config.toml
n_layer = 13
beta1 = 0.9
decay_shape = "linear"
steps = 16459
Each number is 128 + 24 x the weight over its row's rms, rounded and kept within 0 to 255. Layers, rows and columns count from 0. Numbers have three digits each. The size before them is the row's rms in percent of the matrix's.

# layer 9 attention query, 256x256, rms 0.0918, rows 165-255, columns 64-127
092:137105135156132125115142130112111149127098120177141105148158136122109133136150131127124142143155114122189147116140164128159157115117105101089107183109133123113124139116138133102094146144114072
092:152124116191098153125143143098121147153092134124138159140097127127152140141169115102162117124148136103147141152137192130123148124141127073123137121080118144083085128110168140102132144101154127
085:152159113098124135113086106168101119116109122130127138106122111160132139104083107086106151136130135095135164137132093098085133146127119145155178171140144180114105134136132147135106126156094090
086:111160128122110139177145092098103083123118103172130115229112097147133151085124099149094117117126130106096152105153106152175137106100114125118131125110116111073134099133115131120127165174119122
091:125115155143128155164154137090145175108154143139089135108097127125097128111124127133091164127146112167143136101121107129152109156134083128111087086114106131107177117097154076103151112132160123
088:123112108141140172141135151123147162134129153127174171129146130147174147129100108123113115108129112096131100137127129163118131131107140122132108154108079149119104104122134168099105109162113120
090:140152124110118103099126118134148150124081140131089115154138171122179115155123119163094111115110119137108092107143136164103181131098132101097170166158154164121117130073120136146123111163088090
089:113163149152107108122131126153119154096096139122123146113148145117132121133132130091113106119132133155116179108138139068094149111084111115123133115140153148137173107101161101132099144126139112
091:109121149144138119123111127113126104135104144155125142110125124109113128154129150157131121166120104143144140113110105120134094165106155157099089097122087087138164124145095137085175154129129159
097:119132143138161140117095098119130098153114138126113149121152119094133118137114127113087109103151133113148178137159093088132137119165159064148154169125127130164119144085089138104101168127131125
087:137127128127134116130122122133110149120137116140102161129153111133129147127096103133089122141131143158080147112165119133112162104137106175099147125109159083123157129162165129149105113136088085
084:140107137166124088126125176174104126111122110135126137132140164109172138127144113117117127136172101142138146173129184076071103137151154134114142126087163103113135149123095121157130131094143152
096:088125109148109133128108123136137143125137115123160130114175118084147142113163109143157154148146117135109104108095148140133113099114122114074141157110117107184136109117130102074133114129113170
090:124118122179110094130127115104123122114119129150098125115106103103153124135123075090126141105124080112142145091120112129111143111126144132140157145126154149094101112074174172108112171161145123
088:134140111088156120102117072155154100091125166136117116125069097116121111112099096139064124132116079116111134135146115106114143123153119147120096110135150136126119147161130170127101141158101095
107:185189152141127146126153146138115150109084152090099093085128138132181110136120135107117149140118131096156118106136142122114155128122115117160123123142136152131139117098134193154102105135121080
087:133111136125142161128110127108132114115112109126126111125119100143137111136159154143120147132141154140147084095142140141086164128116098131107154104133154074162112115107167138120154115109145113
096:147175144111106160121158118111097136104133160127125095079102119110152156102089115140104115125160173163089158146122115112119207126114168127114140145144132144121125136085109144152131133122111111
093:075130115132109076165133113159120135137114134129102152175153114120115144138111139130115155144129149119106166101124090125111125127105136106140136089155118130145132183178109147158135126116151147
093:171159130146158118095141086122113152171112138099113135093110118120175143131100119074127129113168155132139134116169123090138189139124113116130137120125140118100120113094138149158128093140129116
097:108168178129124179154130133153103131173113107100088149085134143138140107110130164103165118159151160121147089156161122110093122126136122107160117123165136115105122131127149122145108098097126124
098:148124108120118128132132080140131153129147146148074144161113147121107112131088141101097098126125104108096187130155115123136086133133137145091161123123141132144134147106161133180095112127137116
089:154140129117143125131096109118150098141173097085119152093154158108059137136148144153162093123129137077132145158092126108129122130123141150140075129141099085164168175119140081131142098116114141
097:170105146133129106104096153124118132125118149084132153091124106139123087147186141136115142086100105116150135108116106124114135138121101098152073134127090094151135120135090126114128103111138119
100:140158110149110112104103142168112098130085143107140108186111165122144111113107094138070159112137186164134114132105153112173143111147168124128122114141157169113098169135136136126129149146098109
100:108112112094139151172139152132140142115124126104140154130098140162111147132166098121135140127134055131143119111086150151129117122145124112090099115115077161127100143103140098119118176098119141
098:136123090113122191137100128103139126128125132161123105119156092107128117107129129126087099099110173110128145104156151127145084162126176128136097134096160111149117117169129087153114111076148151
105:117123136126117143125139094148135101143115164139146125110133157104126141125142152091087136130116136084100147161091122122081141135082128084123175112102139129113123124123166140151155064123126130
099:136142134152122135094081117123076138129147127147151129141113102123113146120132117141072107123123119114125193166149113151143117103135107145098183141131137158172101154135114129134116122145131167
095:105116160160087140110149174144127150095151111112114170059140156157113131105144121107172135130107118111178116096142105087146142152131121161123051129138096126128136124115128120113120192128108111
101:171132155142069125110148144099126156171165114166122129112101117127094140123124114092155140134095087138148151089152149128147134108116123091128139132137118127108099143120164144119114089127152096
088:145071086120120108143108156119128173079167078109153155112115115098083142069130148136136135108147112140126158138168119125137167129146097163122086110122092106134130167115104112129141148152122121
104:147123110070120113122141149099162144146141126149142139135143153144116103128133124165178153166110120159101125111141128138184163077155141133127117173111113115188091200136126166111143124157124145
096:155144101139101079142105153090127128123142134148114128104090126135109112101164119131134104104088166147147080143136120112153151127139134118098080177122125124125111124137141067111097147134140126
095:118113140172095108100098111131152120140112122144173176098124080151159128173124114138153136140087118118087110165178067162095153169130117088100146178090142124130103115128136114111109144113161126
098:167161104115153159138152150114136126115160129171088120180187157148139127106103131112098112114160156146103144134111124165131142160123166094174155147125099128118137096117137092126106114169101135
106:142160135157130139127156099129124123119113110136169100177123125118166112155116094096102109138138147140103171106139135133119131098127119170192164122107133180085102085106100165179132102109143094
100:130073114127098138105094129106159072132103147120121156086091085153159112120175128136157123144134099158132114106153103127139100134104111164128106137086137132132117102127139134081141113143146094
093:123115116149126155107113107080135121126122118128130130205091172091143099130122095152124141120116145160143182116149111099123124106129106131100117154109157075143115094086113149127139179111109131
096:128122150107098106134117153113130138100131090152099132087150121112093173133146134118154125122109138161131113120148093121158167118110084132094099101140129107141124157134131098154158094127102100
092:126110063144148153121140102142099157118101107105114190186104079114104082138127130159122120124096186106129108164139105126111121154106114101103125138134160157125087111104154101137140130113135119
092:131137136111138109159108116113156088158147109099133101118092136147057122126131124114129128122165162140138127101158133095102135147094107144157094121088096145124109158121118131147166106123114132
097:189129111108128115107118136122149119131182105144141091181120119096120119154084126171131136124128135143062147085118087112161162139163110118160142141162150142139114093175131087105133105160121120
100:128112130177133145128091137145117166132059179135137088129111108123176113135123096138148158132123116128101170112129116152094125134114145121081183131150177150139102148119155159201152123119121114
107:087119080135098124154115121127103160126144078142120114131124097110125130094186145165145127138087106121119126127088135117185116113145121194095108145090133099131153113123089109124135171133140115
098:120102133134118120127158148120142097135095168138139168113078114122106132108144121128122108110152145142137131111138147118078169132124119090139128087132117136108130118136137161140119092136130127
102:121122151117126155164154142115122144117108153125129145085138124101163091168123160123165132131146099142123129156142132133148105177124180070111099129127094155120130062138139127098142091103139142
106:150100142121122136146154154098161149126147119161112101097102145119117109104114103121157055112126108112125134108107140130175120135100150115125147149092195130150162120095099169119113146137075123
094:111171074169121135103166124166122139162134163125090094088153132122126092130113122114121099148138119123115119130109117133100138101082146095113130157101151162111114152103142163090135105134133152
095:089134147119120157170152142170124151120145102107141162129132133113121108093149125107147169141097139136119105119079134117089148127150127112132076094130136111085118115130112098097157108161132146
094:153148118140112109139164112140142138147127135135100125135149158112153132156091120138155138131117067118104100120099139117137174149128117122149113147117119118071094146138126079120104140129121069
092:137125136140102168119094171150127158181121141131149142162175147092141124130140106126131150118114124121109163128165134120156114137079143111085122105135118123155092134166132108146140119136119103
099:068160087137129126125141162139157081146109102132146140219152124074128154148134156151096114130149147150144127131159103130129115082130131122128146158146141129173160140154123116126086114115129142
094:125122163101124176117121098113128147130173144104093155094115137139127169134098146148128114125134131144124116099128108132133146125143147152132172105132112083131118135151127130104149134122131149
094:137100158158116091144113142115123132131128119124105142140133136165180099126154103171128167113108123113155115140124134150117100109144150144157123099086102122125090149108148105111124141127131109
101:104147128101146105091102106130084128121136152111103132117122093165117131110138141142185125087132132130163064103148128123095078127165140119120119085105114099111141137133109092118105104147143142
109:132148090105154087105163135168166118143161171108120142154167117095123122111112097133120165106159146158138100111098097148141132103140155137143161136144141118155137128144129109156109171151123131
092:066122094143131115093177138133174110103156104106116174112145128142110118125146099149161087152111112152092127150130090106108104136127151104081156135132098129137149086127139155117141110105109151
099:115133147124133119141072125152134125139101130143169082102108133106121110133162111130177096137119101157130155147106159157128136090160086062136157112131129141126139130103185152113107130116168163
101:195095133096088151132144139164130148138142114150151090084107194159141121112121122106083121160116137132145121184142118102146119197086142138140182132127124103120144157140115127145147110146136110
091:144144133135112129106103158100169110111140142140116123133121133108143121124136116110168103179153096103164165144098094116115119144129131076119089136039133138113139164104101135102097118155144115
084:113140130138113131094098129187143124107159124150123083131149138172165154151167140113103098157147141117118120134125129154107144140097115184160117169137091133100128132081070106136115136116119148
096:151098103114142131197112117107105112101141180166072151190147133093137173127119112166145113127148109119117084114139118179147153123085120113122095118133101068113121146128151115150106158138125101
104:148137148141092160134103174124152123106100155155137150103114147148145136119093091086164154143122131108120121174140113120120119137113110136105136110123108131144125094171150102129107137114179120
097:164119122124165138184117157110134180121107118117091132140084159149148104084134178085136125106129155131126113111124168161088103113146132072116099103111106117086161153136120111139144127147119128
095:143125162138154115124109118135110115137129092132181139147156121152129120155121118159174095089145086072145113105154109143116107129140149122146150122126088149122153124096075110124136129124160198
101:122153139105131090121158129159155112094132113133104144148153171133135104142129142099148134161119154112148111106110110115101156160115105081161127113134149174163123124111159166137097118067149126
095:118122103088108113170144091169134127169157174100141146168144140126120151086121138118130156130102137155164149082140123121116140141146134137111108140127119086140115124129126119094086121099099165
105:112163135133151102118118118091135115151163120124145116149104162175106142131064147122086111112112139094104112124150068153137144116120164132149136171137102131105124122150146157151101138123095150
098:111101118112122123127150120166164098105122079122095148166132138132110154148093103136102105122108127094093123137219132099148142145152140152126137079101136064091130109167095115110126134182118127
100:155131119178102102145117114126106149112110111103161115145136060116150076125131146111132147110086092143123146159136136126133167140088114133139096167057104126160121146146108138127128111137101135
092:146129116125102116135124095099154123134119160178142116099115090193116100145127114108145162092151099153115119148130124143140113135150120125110140122120165150144121106131159205128149134157095146
094:106124101105165105122090150106114130172144123168141104144140095135139142198162116144184146125142144101104150138163128136130163165111088111146142137120124120154132105117128100146144167119118106
104:091113136147129124152125120144117189172133128107147091128136104065147145123147137120124123144171161112144161150154112161109098123117158112090150109122144117146106130148152099087127136147139122
101:123119131109151114154125132141144174109151174098175165145123152060163139115131104117118125082157101156128128126159088116116137139126132116166117150136124110135119145096138166113158124142116148
097:141086096131141127131122129141104100145131102144106141131138173146090123127099159131162158129148124085149104148103091119119136131107123173152118162125126088120126133130132159155159101123118136
105:167148155136106141144161096146110132104136163145157147142136128097071170136127107123160097122103147154125129108138103117173125086171150129156116097081114107122118150102154075130142130104109127
098:174180150150073110130124139161108098157135165104124089103119150140116163127109127151109144158125123129063163150118106129109132160098076091075187107137155167140133138168120113162130147107133112
102:178103075134147154102165118149139150128140129091090133110110107153126119118102101152123125117123076143171113158084144126132093118147147103121122124145088128102137113124125114123157094118137146
100:073147110151132124141138138181122167094156118129122121110196133134082144125121169112097124117089136143203108157129148077091138124141144158141125144120124124131153119066155132148112160104145120
090:123135119124127108115157120130108119141140098153112100152151124132089167132130137143120102161123115103076133103155184114094128153104145102168116121129152105134111150164126116159198121131128142
100:145116132149103161111105134148140161124111139146136120112104120090130114120113107154098104142120136178058153100102142129108104139096096109137135108141129109086077131123146127178114082115114134
098:124126139124124129127118139138145120134134156115118151163084114121155119148094121128090146115103136122128144107159128130113138184169053076135112126130093147136129145090133170131138116168107127
100:151118142151115129154092138125120121133112103166168111060134108140133111129139120144126115152140121147161096164178180155104156129143112135150111150119134146086134195137122139122090155101130139
094:123168143141108144127096125146134140084123169152122168154099137144113086134105158132108117151179046122151157123110100117127113177101120134125140118128124135098136134109108148113125153136098117
098:104091157122151150066124116171138153181136115098111132066129124099110117090146139139114149105117095139096160167154104117125097120152166109136132153122126100094122135167102117117129117137146117
092:171154118103137121074112158135161127089088095134150145146104113170111100115140140115148119160135141122134135078179100109094120144120158132117111134140113112158147151155123140115134134095134133
093:059128093113100146119121117134120128111153142080134159120148130125136136147142138143141123115124078130122135137153132132117122070164101127098073144143127134159136130096107151116125112115124090
100:149089130120122121085092167098131185116140116126125133061115119114137136138141156110108155174073150109153118159129140115114117101145110126133157136099102108097132111138106134095129104106137146
100:118126114149106136097116154135126165132150094102139137137170139142114131140167113096151146134136124143114081183109143103111118202113114128102132133113157152150110096145167116138106146131117129
096:084120083105137129181147128154133117107151151173134139105166147142130102139125107098095118121141124154144126152126098093101095126136150096130123153125144131137141149128145107141139110096195140
# layer 9 attention key, 256x256, rms 0.0935, rows 165-255, columns 64-127
098:104098056132129123096146141163179136110173117115122129042134159150094132126135143126164147110132117115125106111130136145098149113142155123131125147111139148149164128147118134155134126138117149
098:074145167114178127141154117105128126122137170154107166129143139100123102091130139153168087113160113141114100070144103144101161163130118127134116138080132115116162076129113108129118115129144126
089:160156133102097122147133092144159116129116129124173113135142127124120104144143141140131081113101145129116130098122140076138115144105122122148156087118105111134137111116168110118130150134070129
086:129165097134158108103118117116118129107157114125104150096128111150130113094146118111159117106103100145131094114114129152130144155145130128116116150113128103118162108129134089160081112062145151
102:151103104163141167138125126117116086145146111147136118100099101115116141126115077144123116154122123130155121136147161201139138116099107126100126102163119121123137129167104142106122148143143100
097:107118132148106109153174137121091135139101133112129140108164147084119109174122155130118119105106112125145139120099106100143190118153118111124124137126151108147141122098117164129112124134163105
086:121141145093117139109151144089128125165132156165129141140145123102122119087131131137114093136098123135109099121160133123155140118106141159117114130157135157107147109143129102104148136178161137
089:148144096117138141147192131103117124107122130127124121153112138141164103122133138127116135097125093147138144118091108166137118095166123112115150144128092142148129130105121135125144140161119137
096:157152088138114148130119131129131092127117117099134097069130083106153093107169132111125129107122153120143123109136176107166155103156185107150103091138134103132135166074117100148135119101138149
092:179120193133149144117115145120130141120098124197141148152150125112169101164125151149150133158138098140151118134184177130115114183132096096153143148114152135126123123132139103091095117125174115
091:150127089109153116104129113131103153145126156118135111200147137145105153141090145114099186148147125144114146148138094136138102104092134108076111127179145121178140124115139123140125152129149120
093:162132120119146153157125095092084148119141083213143147109096165110128133142156102130137194141139126192140172100131106105162147135194150086145113098123139144127114144130133156105126087104113076
087:111143132137100121172166133163126122144136132149128146159156125140122192128169152128128143158144132097140099128070105107104116117124108154111135139153137110099163142100123137146157150122137118
096:144154101169105126140142129152155115143132161103143177143113155141126104143137137114180108132087130077129096159082076145112163196138108145174144092125142117113109101101145119137102110083124145
097:136064138133124141138111164138154136143132136117120065125123156126115157112124118145109121158122157159126134152108194136159092113154105160108102125134142132139124149120088100130148166131110130
094:111167189154146144116135185110153120158139125123103133106108082132109109145103126126123134123137087127103122112180079092114134140105069159102166150096136146145136093154101205174118079129160136
096:116083117110130082150114122112151155103139169124124133106106111153126156128138154118135166163113104122158118143106183142155074124162142153133102186094142162147126132093095111115185152136115101
094:129132137110120136104097111162154098129117090116137138095126108111128121119083126138130102133160156138133141156144099168143137121145142110151136146157163148141143127161131148148136113121122099
093:142135142145149159087114154145152169122118134108146104065084139151179106119129153115121151120199130163116128091144126106147090096096146152135071099117137140172072117159094085118145149109073123
099:106097164128103130112141113111165131144155106115138154185105118121151083112150086118138116117127091141119130108161158116176114161078175108149109163105126139097153094133108148114104173111113142
092:170101111111155119097110106138122120172131137108093094144136099116102166118124141126141146081129157135098153094129097117105104099159092114113138148115137092133113147106104136144124161156057076
108:162089137123136126119151126093127112126139105111138112062132091135149102093172118140119121151114078145137129156127166142171076179148131132112119143125124151127148136154102113073155130143113140
092:140119072109128113124135056104105141090131136092149118141121114167117108153132114134142116077091105123138153106162119126149122111169119160117125132074120109128099156071105135127153124160117098
095:173123136102136152135082130118120136122158137112129116141075136176164123109142145158090132130149146160113163135140083120114119139121159150166138122137138136095127123172113133140055139183119128
095:142065114103115111111076111166109125108140091089097124155115098122163118147080118134130158137125112178094125137176108153165136113147138097107106142137125121165141170172111118107139117121115138
095:143132081100148160132165165093093158102097112098144080136108104124120164125107148129148160120117145125138130103116108108142105089136102134131107122172099117124130114097136129100152119097109130
102:138083145100118108152112151159103083126167116122181148172127126109130140122125124130105095123129131134123167163142169144069123111126100152089147120115124148090152129160171121091120170094132117
105:136145171133123131110137133102155115081142167105171151151149128125129168127122161116131124134139106155151127093116152125074097107135156074174160131102094159129146136136150167120129070118133126
099:110087155152107142164110151123102142179130121083114122039116083123144116132157134163142153134122186153162132154136133128119103100125116147094112149136131112137141145147110097126119107124142129
121:099165120158146092149190135152126147085123131150095156142139160140140146141127132113100108138132133129139117104118100135109168171134124105124068133132113105126134100077153150132127123116145107
100:183164143158145172104106105164137105175139106090126111178097152128141106102110102142128146126131149119129120119160114129094164131156131096154182146093164149119066084139119130156091114133117112
107:142079122163129136134085125143145161132093137116134144079133118142120073118175086142105156129100123124140141135133134134153127114115122189168133126166135120174136167160141102113174137117106111
092:160119139095126104085109137121161109146112136130182162154130145144082103116118125119132126151151087141084128106131111119142138132194120095135118078129111101120125080188120130122150100123098146
091:123122149137152111139097096143166115145168113114133138151118065178136132139123101146098124104160124121146141115117151126119194087094114142128136089141133109119116120141117105169168129145106149
106:159132144130132146102082173146147099177109122103139099121119064132128128160137089149130165143103126146081106120174138175129106155144114128101099169114155074145150122160119081090098100111102107
115:089171109159131133132173132138096126089132123146153152161144153140120133156125111106133140081161149121125108159159140109119151148146185102166155106108120138104135118099137170158092086073098160
100:110108085166128167127122147117139135104112159145127120094082133144124153146150135147101180186155107089090162127099127180114157143127126143086101113132068119150154135136121119153169138133147118
094:109152146089112145132133155114098074129135134165140122141157191107150149159155119096152101121101106156141116098171103065110097195120125102134129137141110148119142116127135140073123095139150128
099:120082120152128140050074135137133113127082170133132139143142118167139101118144081107104132172116142170104155164146118115160137116116121180123127151130162114130108138172124164111114122105111109
096:111157131107134108167131173093125112131124138135134111137133122150142122145131128142148136118176123167133130068147093124133158157157117105151106135107095152106154126123149143117090085153127128
117:109172110126104110147107135113111149127100111122159137174130086103129126151138110114120100127094117091118102134116134132105182134131170119074102127146105114098147090117125120149109088081154129
102:138143155157115175120106114143113115122100176154116147105114156167137147115102120105138137113104088156093115163110085134117105094163133126171121091149135149138123136152148083125131134104152176
101:142143124152084141117145124156109132108121110130118127184116108118105117145125123090167123106100148141174145117149097132130133120164150124117095130136130170094144101085143123110098085117135147
106:117152084111120151160077155161142163099136142115158099103150120141124139108130151105128117137139160137128169123122151125069083118162095154073138132131104143157138153099155069131138093121159159
102:088139126089131090164160178127128148113139098163145176136148132121148109152099116105134118118125101107116144123145097103146124143092096142144111137106128105108140081116125153104104098117158109
108:116134101137140111131171141171105116144127126113127137177155139105129137110114162113106109088135113119107096070146131108129131145094141159082125151146138126149104144111130084099117150118139124
095:183152129129134127119105142159109123115101093113153105097118123162151151146104135120070129102155206120123141151102128120089114143093134167152126134110179157125111124154161120116098105153123183
101:137113141137139140106116145116164147122149122146148107102123100142129098128120133157143161114158115180147145128124090123090086122116134158114147124122132131159134116121167153104108159171121120
107:170127073138115096119098157131113136121149098119094130062134134172132158157152145157130168138160133158160137151122185140137089129136121157116140077121165141171125118148111117104124124162143149
093:148126121135098173108115142138113128146129146094121115104147216161118098131138166135124174177073110129119158113120162134167145133111120093114148106119125126114096125146117108154105084132156140
098:148160144157124143121146120128130125099148106140129139100172114111127133113108096122204129142132160148096123113095131089130133127121128124124172139097140138082131116134134130109133109095117134
087:150110160098135150174161155139172115146138140113175165107125111106139103134111108116138114121122115175137161133186138153130131133164119144117073093114135103124157115130163110137134125125129095
089:073154091106149131106105112093133137110145126090134134138163128118101109137113109160076121129149137130147139093154132121141158141109142155130088186162165139132157067083117179140134144155105165
093:129144152110124100113182093147147167140121115123121146102110099142131103146119135159151154123139184131106140090132139126149125107127119142117110128118156138167126199104131169147159131108136134
090:176107138096159105152156091154137138159111148111119140130105129118154089088093144102165143121144110163110153185126132145135143156123146089128146145133133161168133045126147107127152100140073119
092:079116118104167113172133124164116130115114099127144140147116154113116119105091101089147146097131128152138116133168115100133159119122162118149117112154119108122107159147082157107098146083158126
102:122108090119128141117146080132161140115141157144122095157131136123150116120115120078140154140113117115149117106125098171130171138115121102126142124176151145136154130131106126161123139120131134
096:153152138141140173095111093137142107135104079104148091071165170140136114097129084131128137168142113178137085148101161108106106144117140155133116131111144100115145171143120162121115128104108148
093:095137126108131151130110155101119172126139113117095144158139115104107131119126121119155128124158105126120165127079129129100086117118130133118104147132108151108160138147107142134141102152122127
106:144116152095119124138159145125100138120129131168132160188147134153145121130132133114145123123099152115174090137127131105116128112100114124115124175140096129112148118072170139148091155110125081
095:110177141086123109128146122124124080131129138130123126175122119157137121115086117140191121108103131090172136111142064146107137168092124154125106128123098091105141093141163153153112106119123106
089:135142136066139109094141103161116109083148119144189094140158131090124123108166120129141162124114127123134098146143123130118125066114106146118159171137150117122111131088128139144127110114120147
116:165104133129143119093075169101133107106137133122164128089130101113136102135135147164114158133142142131103111139109115143144161103156125155168109120095098097150095140148066081115148135143087122
106:154118107128119168103098165146132114116086114136107080141131119138100112143169116139144118107120141116088168165108122163090101141126096083120144136135139130123098145122108143181108142123143127
098:111115170096114094160114097109113156149120155097090146088102141180185125117111124080124167130102120125127139133106124103080158163130170147128139071129130153125163136112162124114109133100105120
097:150124146093153127161106140113125129140129113130164099123149117175142118135106110136141106103120120149091126166141118157107126118097109087112093122141107161148159148128088152121126165142093142
100:153119135100139125117113161165130084107174100127137095123148145151116125090132159092123135187164184113140128127115133107131108147119156134165127138118150138146136157138098129126127122113156131
094:130142100180108123129115156155098155139172165073136109130148144147138093114135140078084136154097151123115153095129131177138122095088144129117138114108170124140104136111122139162138106124155137
094:113148134136141085104131154101104140105135127127082129123100136129097124129122107150155157164107132140132109146137106148122126150150149095137153171120147119143099122151158174117092117113125146
099:090112143154148146127095093097134158142136087164145115151097083109155124095135114126124148065105126158132144082142156149166122092126116112106145144131157104136107154111105150089139125139161122
095:138094078133114092129137113142093114142146145121140107116111091157129092131143087142139141178110089138079149150147112142128094137152144147108117129144131124150126119143120086132132118183134145
099:102162132132091112169158122122133118124114156144092145133145118111112139106051121103140102149146111115122187167118063151140079134100114135122139131111177130117122112126093140168107117136116110
087:110108099145147145110090119133164108132078104141126081118113110145090159113156071169082110141111097118095089127142128120102124117114151137110124140143123127178109095142146106139090149122107151
100:142097101131128145162133143109164171130172151102154084133151134128098139122122092135082106116073124115152124118080122111116126090120118122116084121110098115082120106088122079122126153157111098
092:161129102132135089122132106144094131127130129111137121194129143142123147130127109128111119119141147145121115135150123131126146118116135145162153166143141166191158157094135128161122194165141123
096:117157113116162134139154129090121104135134119131107136155137130138138148133122116122116112110126116120160100167085093126113136121158136106133106151141113120150137120141148128138104149118151120
103:149153133111150160111142176114112124131154145132161136127075146143104097135088111158142092100133111139094138150107118129197153109147138088126148127120132118119130135104123148113143126113092130
105:106102178096126116172173150134106133151107117154101129129135144098119174131103130131155107118143108147184100092157053108109118096133118131096096126124091106082134090110113129133102134153125089
098:129152154127126112159121153122145086156122100106155131122109107102124127151127128136131144115106116160173081122166103088157107088127118110091111118142136163134119083130153053121137126133107146
097:117101131118160084111103126166145120092134146096136133148150138113146095126106112131151168135107158130111111130120089119129165117119165132115144085153137084175169159110148109151181138089111124
092:098132114113101156163149127136090104143151156133150135175125114117099162104152101107136160098120070111126097068137106150145110134150136129131141128126122127110115107131135092095140133148139102
097:114121156109112078117127139096123168161114135140149170172130154076154114142134090146121129108106147125138159109107115117127134149119138144143113112131138124131084066111121128116098136073151095
100:131128118138141117137141121116116120150136158100108088158131130099131092137129111145107136127128126122101087122149133121092142116128130161095152160155085143141127150099126122160172132107101152
095:159093140120121124152093094114133149083147105152192169141115117113115123136128099143121121153128139133138154113152073111155175110126110164108126169079105107166099130115145102114120139107113107
091:085122151113100094170117072152117120109147128157127128152133147113132127120115144145132131138128065096140138143159141120082123194078114148084142122150173136092123118121147132169107160132105085
104:112101112088168126131142141143125099131132139133075144068132122132129116163128136137160106101155143111104122113121087098121132140098081101107113147176141119146118086107070110093131139111142121
093:116131141083114141133097110101118128129110184149119137153153154177159106142104135120151117114131130158120133173137171149107098135105160127152152148103147122116114141152090154138159176083172123
093:118127170142115130097178116108124150137138093114154134133184164202125145109122162123136114159097056111125080133180145108147147173147094087121127113119127153149124134160104102114141116147128122
096:136077159132106124117113151092138131155079127144159135144114121143168142119112154138139125121138117129141132125137114087125099148068136129123101151102189113110065132148120076121155129118172184
093:143104155132125140108168124129117078137174126092148155193131119123135161084114133125092100106093089082107140129142137114060105110148135135150133132167142136126144136101151128134133088159101133
095:121105129125127117134115128110145106095162131163131136158132148168088141159199122087157159119144138091181097114098123089107143113108173087121116088151124122161131120120113140132139096117169106
# layer 9 attention value, 256x256, rms 0.118, rows 128-143, columns 64-127
082:113116098123098099136135144124135101103119137146139111147155134145164144149142161150131147122135134116154117129130150131083150137147121157119130133111117155131118134111167083121116161097106117
092:159126149126131133161095137130153113114141178143077110113140134127093101152140137164123149173114115165157124158175123145140136144160126176119151120133109116131130097123109148126130117147122157
084:112129160142127135132141094117158120152138058115126089118125094085152130140154134155095122140166129098130116109122149137149132125131136150133126169082117137135162156109144109101102122131101162
088:137083128084151114142125149158135125137119132146123157140137161110156122115132120137115116147107133102146111079113090161125176122147114154164116128114169120113131093182098138118167157116128114
085:155126126105111153119136135140098205091123118145129126122112132151073123092153145128129099119147153131121119156124112135110139121126162094093105095102123116113126122102088135148133106097138134
090:119176123106116093117151125144138134116091142155156155134136132137123141118135113119157149135152111097165102102157154131093116152096126146146113173185100124126163114132143077111150133112127152
087:171149113122141136129137083102132138136146105143103175171108145091138129135129155104129136104130108103142139128120122112134114135156163110127164138143098128167118119105100133148149118165104090
084:149136113128087151147134130147101118145109160122125167125172095120114128134170108128076126141157136112129149130130107147135153107114072130129125146132140114099108157143146143098147124111146078
089:103134070143133111111098156144137115107146158107139147116181117143088144127087162123138118116159149166143135160113143132125103135132095078149093120128126121117120182131093107111143087155117113
086:109119104108155104154158129121152133129105132111110147104121114123141124126101117080129109140149101151106104140123163113114135137169158139139099126171094164110122123118085123112105095117179134
089:129123147105123102107085091172110110157101163128118165133108142107099111130134148113093138152094120117135105131089129116157168126129111130150139128116161110122122145086133152091154130085146118
087:130131140110110111111134135094134141148150154130094151099173150095132124095134136154105141118121116065109088115138102144126171200108097148116144098086150062155162103102100114131193184161160120
094:109132126138116139151133117121174134099134090160147147135158125078122104140159138129187130114116133124151112104153145123147110126110090186101128132107136142130118127138140147107121159093139086
087:129136169118122120139125124186162129104148154125132121129153121166153107083122103118100100131122190143133081135193121161140133088115138138135155127099125123118123140122118137121126046130116132
090:094120111080126089115075125118140148098119113092109122103127150110139142126145107152082181148125135088086104128142103113121115096111114140138114167112102104127130156136109119141176134138100173
089:087144132104131168151105101085082126085113127127114105129147113129111139124121135124071123123159158103149122113096194130135125170154134151135182122123157100122107143130106141155102116089178128
# layer 9 attention output (transposed), 256x256, rms 0.136, rows 128-143, columns 64-127
081:097151095149131105140131074116160106088143146168137090173163110150137115121149132137163130136136139098102122171105176140112143113139155152106171125145128113152142126131151125154122140135139124
097:112132193136102178145146120153109117134124146124145088106186155103107107108101098155149130137135146124127121127102107139168119127172119096110123118114147128170124084150098163132142138134152082
088:135086142137153178118123138162141097101160147187146118118141129099122151129121118122174123129124114132106143123148113115127111117133141139119134135118138094103130193118117107109115152127158112
089:124172133073096113127137207130141092129176152137107143089140151116109095146127090124162104110148137105155141116129162107142102131130127114157120135127068122134110172156133128166085106129127139
088:143141146084103121121146139152104143090149142106114087100078122164161147113116122088130125166160119135089141100167158145147114124095163153112084165134107147086103174122125107124123137146113150
089:103140128128139071160149113108136168122157140119093173148156150097132124138120123128122076129154117144151110162121165146091144165155126097135107131107152138153125136126135174116118115141149122
091:160151082114116116133085166071146128109081144115153128070140136089133124102144104136171107115149169131133099178105117075106154135118132164154105164146075139134137130155130108112116117118141127
085:107134117140140083134201144134156121158165123110078136129128096129120162138110130118152133115112112084121117172148133144140116088128100146127135112155105193121136094100128138107134164090115096
088:109145113151109124134110135119132090115148165119145139168101124097119123148130092115098123132136078125141185111154085091148148111098153144113113122131140114139153115118126152121090129169118135
092:152132104140092118067136112119145135136094119147112103178163115122146130101139152089154124130136133146127136119088097124084157131150116125116114118109151145108152102132122140143122097111163112
095:154142186083149091138116150111115072145119150095111134068115122156154073132145075113140115126102162120128116114084121143113149116100120107107117136109131144128141141133099108136134105128128129
092:115155149160155164118105161115134122136121092131136141104125117100120144157123090141174147062112125129105145110121099130101110177179153071091109142157123101113120130161144164160137095128110102
098:114141138125146101140149103095122109131141097106130129066119117130119120131129169162139092204147128141098123116128177120153103107099158127122132124123144102121132143104160155132098143128152126
089:095124120141135118160156118142126107105120123159099114133156111165158143158113097118150116163129165101158097132145132123124086106131151124112132116125082143114172092122146086110141160147192152
096:122182171151118103155129100147119144121125129109140150114111147101115117120188112111116118118216158146111161094141127148129151146158132155109167100112081184134108117155132120125145157173073132
094:136131115118129134134064160161128098169154113159142135102120129147123124114127133118109093109122126169137163100117151155168128131101169175121141121101101174121107119119095193116135144106121130